From a checkpoint of a small transformer trained on Wikipedia: learned positions, no biases in attention or MLP.
Each number is 128 + 24 x the weight over its row's rms, rounded and kept within 0 to 255. Layers, rows and columns count from 0. The size above them is the row's rms in percent of the matrix's.

# layer 3 MLP up, 512x128, rms 0.0599, rows 302-314, columns 0-127
size [117 101  77  87  95  85  84  86 111  70  83  93 122]
[[121 136 133  91 153  79 152 118 119 112 154 119 165 127 133 132 110 117 141 142 131 122 118 136 139 150 109 135 157  91 116 140 107 105 103 140 109 184 135  85 155 112 140 144  89 157 122 168 122 108 146 112 156 124 105 117 158 115 147 142  61 133 127 113  62 116 126  90 118  77 103 100  86 136 110  99 152 111 113 130 130 114 152 109 175 119 129 129 105 134 126 112 163  79 140 155  81 151 140 142 101 137 167  85 130 154 132 154 172 124 127 161 148 105 123 101 117  81 119 127 122 130  99 131 139 126 153 114]
 [147  90 112 155 148  87 146 111 147 155 150 114  81 115 151 148 109 161 155 129 108 185 150  88  68 133 135  92 149 139 102 145 115 126 133 163 115 121 182 141 151 119 132 144 132 104 151 178 127 124 161 116 125 140 135 111 134 120 130 120  98 146 127 145 128 149 124 140 112 153 110 162 174 126 132 134 145 108 140 141 127 160 112 110 146 144  94 127 157 155  83  65  98 104 150 137  82 130 108  94  98 121 122  85 137 153 130 117  78 125 160 120 132 111 105 108 104 126 113 141 123 122 107  98 150 114 112 165]
 [149 110 105 109 150 170 120 131 163  52 148 174 124 135 146 101 138 136 148 128 115 122 102 142 130  94 129 123 135 120 151  96 151 145 117 154  87 123 168 125 133 128  96 175 107 152 103 169  83 135 152 120  83 159 131 156 124 161 115 136 120 123 119 114 146 134 166 154 156 149 144 143 129 134  99 135 131 141 121 143 114 146 115 111 130 139 123 177 153 152 143 145 152  94 152  85 118 146 103 105 158  99 126 149  91 171 112 121  91 135 102 124 169 171 112 111 116 144 105 115 116  92 103 105 110 136  79 134]
 [160  94 144 131 145 132 109 113 134 175 146 128 125 107 144 119  87 154 168 163 110 133  87 124  47 110 101 159 106 154 140 108 143 129 123 134 142 136 141 139 138 129 148 125  99 127 145  74 121  89 157 136 122 113 114 137 130 105 111 100 107 110  85 113 106 153 136 126 117  98 124 150 137 117 113 127 145 104 127 119  79 155 133 103 108 102  71 107 144 173 119 138 114 106 117 167 158 145 162 104 155 124 129 156 114 102 107 103 106 134 168 122 147 137 141 125 158  98 175 114 136 170 125  94 168 144 107 149]
 [141 160 121 107 147 133 128 150 109 127 143 129 134 110 185  83 118 131 137 164  80 137 153 163  99  82 121 117 106 148 157 129 135 132 116 117  93 105 157 147 116 141 123 149 121 121 135 105 141 108 187 136  98 173 136 111 139 108 137  83 185 118 119 162 118 131 125 151 168  83 164 153 122 135 137 143  97 129 116 137  95 150 116 101 118 138 126 139 134  83  99 136  95 140 133 122 149 119 144 152 117 131 153 140 149 115  95 117 100  83 103  93 162 118 139 128 103 101 105 125 190 121 185 113 104 133 152 128]
 [130 131 162 122 125 116 149 140  83 131 116 137 121 139 126 104 162 130 146 133 126  72  95 128  93  93 107 140 153  99 166 121 156 132 137 114 146 151 154 129 187 129 142 120 130  92 167 114 104  70 124 132 129 101  97 123 140 101 126 176  94 139 140 110 137 140 150 156  81 115 110 132 163 120 146 123 132 132 120 111 183 171 118  86 123 124  92 176 160 173 119 159 133 163 144 117 135 134 117 122 124 101 102 130 136 142 108 143 147  91 122  99 105 149 105 109 103 162 135 142 136 150 156 120 141 156 178  98]
 [126 130 146 123 135 165  97 135 105 129 140 120 173 177 193 114 108 110 134  94 147 129 136 110 131 138  93 132 106 130  91 142  89 126 164  99 116 136  86 124 114 168 167 158 108 137 138 118 117 135 169 122 132 141 113 113 170 122 106 117 103 127 120  97 132 175 104 161 123 139 112 104 143 134 105 104 139 157 144 107 135 128  89 136 109 115 100 107 135 135 123 148 151 116 143  84 128 173  85 114  84 143  82  97 117 125  97 116 145 143  66 124  96 125 143 118 118 145 145 133  98  71 109 105 115 132 163 110]
 [165 127 124 121 142 135 130 135 144 143 128 124 100 114 163 113 110 140 156 137 120 103 139 131 112 118 136 116 152 131 152 114 163  95 177 115 196 134 128 157 196 145 134 140 112 139 115 100 111 138 110 166 162 160 112  95 150  96 126  92 148 107 142 132 115 193 133 125 126  99 167 146  98  87 125 110 134  84 141 159 175 131 131  85 147 152 132  94 128 139 120 136  96  95 154 115 106 129 133 101 140 165 130 154 128  94  85 124 150 153 146 130 130 106 149 162  93 148 117 149 124 129 165 142  85 113 117 129]
 [147 116 123  99 146 114 180 144 119 127 142  93  80  97 168 115  92 115 132 136 106 144 141 109 104  75 165 141 114 123 137 139 122 148 128 147 136 136 121 127 184 114 112 152 158  93 109 136 106 139 141 120 126  96 164 110 130  61 170 138 108 149 101 181 117 145 133 118 103 138 113 142 110 120 163  98 149  96 110  75 112 124 126 144 151 114 169  96 161 133 164 114  94  90 147 136 106 158 152 101 115 138 117 152 152 110 148 143 106 120 125 145 159 117 104 161 133 152 174 143 128 121 117 145 143 104 142  97]
 [155 132 127 140 151 152 105 120 133 153 139 150 110 112 108  88 123 123 132 113 124 127 150 100 141 120 136 125 116 151 133 150 166 148 155 171 149 155 116 141 106  84  84 146 124  69 110 143 120  87 135 122 116 128 138 113 133 164 135 103 124 138 153  83 136  83 128 130  67  89 133 128 149 144 136  93 112 140 112  72 132 182 158 158 149 110 124 142 146  96 140 148 153 141 133 130 110 157 156 119 109 169 142 110 133 183 114 110 133 159 145 127 116 126 125 152 159 126 140 143 103 157 119 118 133 209 154 150]
 [ 92 101 110 161 118 147 108 112 111 155 127 145 130 144 114 135  93 133  93 103 147 137  90 141 131  97  94 134 153  88 107 175  95 157 131 148 131 142 100 176 103  83 103 141 123 143 136 118 165 123 131 100 130 104 129 116 130 163 163 162 173 164  82 172 154 135 101 172 139 100 138  97  96 117 131 165 129 143 111 115 137 146  93 134 118  88 134 139 185 163 118 150 132 140 143  95 150 114 145 145 114 130 123 150 134 132 104  95 126 146 111 133  67 122 109 100 107 104 143 148 102 113 121 156 105 127 124 138]
 [139 145 131 127 131 178  78 153 114 174 126 115 128 143  77 121 181  97 114  93 121  78  97 141 135 129 140 142 130 123 139 133 157 123 152 136 158 130 156 141 103  93 144 125 147 161 131 166 114 126  96 142 175 123 137 123 110  93  72 133 139 144 148 110 158 143 125 123 135 142 148  99  96 117 133  74 154 136 119 185 157  98 109 130 192 150 149 130 159 160 148 153 133 136 135 132 126  88 131 133 151 113 105 144 112  91 120 138 120  94 109 131 124 142 134 112 165 145 115 152 100 125 142 154 146 106 128  84]
 [122  96 151 139 105 129 152 131 148 130 180 125  87 132 129 101 110 101 117 142 161 100 112 111 144 139 110 114 154 115 112  95 119 156 147 118 127  84 108  78 123 111 135 149 119 118 114 159 140 145 141 152 114 133  86 141  75 100 161 142 103 137 130 138 150 141 135 145  86 153 158 107 121  98 167 106 156 157 127 164 126 113 138 133 157 133  99 147 134 147 139 189 137 102 153 108 150 146  82 111 123 127 100 141  97  83 118 169 106 126  69 123 113  97 123  91 132 153 163 135  96 100 115 151 102 151 134 154]]
# layer 3 MLP down (transposed), 512x128, rms 0.0603, rows 302-313, columns 0-127
size [112 104  79  90  94 129  78  98 104  73  86  86]
[[135 114 105 124  84 178 138 163 135 127  91 160 104 165 139 115 125 139 125 119 121 169 136 127 141 128 152 137  68 167 166 137 135 143 173 127 144  52 126 136 114 163 131 118 136 121 146  89 136 139 127 132 127 151 140 113  82 133  89 107 160 121 109 126 192 115 166 155 130 111 153 136 148 118 165 151 115 177 147 119 125 155 115 139 104 132 146 122 143 141 118 138  80 142 109 116 133 118 128 106 126  90  86 173 128 116 103 105 103 135 120  93  97 147 127 160 146 145 128 105 141 134 143 138 101 123  85 144]
 [108 119  94 137 105 109 111 139 133 164 114 142 172 172  81 139 103 126 143 102 124 158 131 167 182 108 115 125 113 138 123 142 126 131 145 139  97  85 110 113 120 158 150 133 126 159 116 111  96 126  74 149 155  91 155 146 130 130  91 107 106 151 140  99 126  92 104 111 145 112 172 153 136 157 172 117 121 141 115 153 118 121 116 123 103 127 156 117 121 152  95 158 143 116 148 117 156 119 117 163 164 108  88 149 131 146 126 149 148 105 146 155 108 149 168 110 117 106 124  88 168  98 134 128 115 197  97 116]
 [145 150 114 120 117  93 145 128 133 188 121 105 111 134 116 160 140 142 117 147 138 145 169  99 144 143 126 133 123 165 127 169 129 107 147  98 174 140 112 142 118 133 143  85 164  99 161  89 184 130 118 161 133 116 125  84 153  94 119 118 135 153 118 148 135 123 121 114 125 118 121 131 137 142 152 140 118 113 158 152 129  85 138 177 104 122 181  85 112  96 102 129 128 161 112 149 134 124 157 164  98 148 152 100 168  87 145 122 139 142 163 128 113 106 109 151 123 137 136 160 129 148 152  89 148 135 193 104]
 [106 164 143 115 109 112 155 149 101 111 128  97 123 116  89 114 162 104 115 106 166 131 157 154 165 107 198 127 142 107 144 156 155 119 113 128 160  98 176 136 168 114 151  90 133 106 104 143 145 151 119 110 116 164 123  87 125 128 130 143 140 122 149 126 151 106 118 125 167 188 105 107 132 152 151 116 105 112 109 133 185 103 125 122 149 163 168 150 106  98 134 135 122 132 129 102  84 119  87 153 128 116 117 117 158 140 120 148 160 114 143 150 130 169 105 149 119 145 111 175 118 115 135 155  97 110  96 124]
 [ 98 109 127 123 159 115 140 125 147 141 105 130 169 137  85 144 154 128 120  97 167 121  84  84 154 169 122 171 135 113 113 141 121 154 129 142 145 106 117 124 135 107 135  85 163 112 133 131 119  97 105 147 152 115 124 143 110 132 143 146 105 114 103 127 114 141 163 173  93 150 129  94 110 182  94  92 150 113 143 144  88 135 158 141 128 131 154 118 120 104 174  88 162 105 156 180 128 116 119  65 143 134  97 112 120 145 118 146 149 149 124 159 126 140 151 116 118 171 150 112  87 164 137 155 152 112 136 147]
 [169 148 154 109 104  93 108 147 136 149 181 129 129 144 127  91 131 142  94  62 124  94 154 118 149 120 112 117 123 122 122 123 138 122 116 145 140 139 117 103 108 174 127 132 116 113 112 129  89 123  93 113 140 104 100 154 153 128 126 113 115 165 108 130 141 130 212 112 142 143 151 157 125 158 147 168 119 104  99 125 141 180 135  88 135 147  95 115 113 123 138  75 117 142 146 133 143  91 104 133 164 109 157 129  90 112 129 171 143 100 140 162 130 137 135 142 100  85 113 125 147 114 163 156 133 149  94 128]
 [133 154  89 134 146  72 137 121 127 133 112 128 108 114  98 132 131 124 151 117 110 150 109 116 139 123 120 135 158 146 155 144 182 111  92 135 115 129 137 108 149  98  69 112 147 113  79 171 156 101  80 148 124  95 102 116  96 124 114 136 100 101 138 153 149  99 154 119 145 100 123 133 112 128 144 152 133 115 129 159 137 100 130  92 148  92 152 116 139 148 116  84 109 129 132 180 171 110 154 128 138 106 128 157 118 119 153  89 119  99 149 151 140 103  55 117 121 120 120 148 118 146 128 179 151 105  89 112]
 [137 133 154 132  95  99 133 136 143 140 132  90  93  89 130 132 154 136 115 131 108 160 105 125 132  99  87  93 113 133 138 100 138 178 119 126 116 135 170 126  64 105 117 149 162 158 153 174  96 119 158 139  99  97 132 140  92 136 114 146  83 138 124 144 112 118 129 121 101 118 147 146 137 139 136  82 127 141 156 105  81 115 165 152  94 107 131  99 118 139 141 127 116 155 107  95 103 142 122 149 134 112 131 121 144 140 131  99 127 109  92 174 154 147 120  80 134  87 191 122 151 139 126 149 124 174  90 117]
 [120 116 177 153 103 124  65  98 116 154 105 147 158 171 119 141 165 165 119 165 124  82 101 188 135 157  97 120 126 116 120  97 107 142 109 120 127 138 112 171  94 175 155 138 113 129 136 128  87 133 145 136 136 181 101 161 150 144  89  88 156 116 139 117 148 149 146 155 163 127 141 132 136 118 107 131 118 167 158 131 141 122 118  70 127 105 137 137 111 131 117 128 110 143 128 102 113 137 109 131 148 124 136  94 113 146  87 120 155 136 127  96 118 118 150 124 130 147 128  89 131 128 165 118  96 178 145 124]
 [131 109 129 131 109  95 155 159 162 138 106 136 163 159 137 144 121 147 137 169  99 117  99 149 120 129 124 120 135 102 161 126  89 134 114 100 109  79 163 165 139 168 143 136 142 190 110 140 132 168 142 144 148 131 111  90 128 108 123 135 146 146 108 163 111 141 119 108 160 155 136 153 109 107 105 180 144 159 116 153 124  72 120  94 102 133 161 163 132 150 116 122 129 112 133 131 155 131 118 125 141  90 128 128 125  87 115 150 118 152 127 124 147 162 125 135 104 169 120 100 167 140 115 153 110  46 105 110]
 [112 117 146 116 123 117 151  96 120 122 138 134  92 123 121 106 129 119 144 155 158 137 140  78 148 123 108 143 118 159 103  88 135 130  78 114 121 124 182 100 141 132 138 122 134 110  88 112 152 133 145 201  75 144 126 124 132 127 125 149 118  62 200  89 175 129 113 113 129 147 148 123 164 117 118  90 129 131 122 152  97 135 112 111 151 148 134 106 105 114 123 125 146 109  86 118 146 126 102 126 104 123 111 137 169 132 152 162 122 142 147 119 139 115 124 189 156 131 151 106 132 157 146 110 169 112 165 125]
 [136 124  99 161 118 107 182 131 151  35 108 166 129 102 166 128 107 141 105 145 140 136 150 127 132 141 117 102 109 162 121 132 108 149  99 127 122 150 126 117 153 176 106 116 110 106 138  90 132 110 147 111  80 126 126 120  90 155 162 140  98 122 124 127 101 105 153 146 140 122 145 121 165 122 157 152 105 108 110  91 133 147 147 141  75 110 104 144 113  96  89 131 117 147 103 116 148 169 130 147 101 162 131 146 120 167 126 119 136 143 150 110 166 127 127 143  77 120 147  94 143 143 107  93 149 163 110 131]]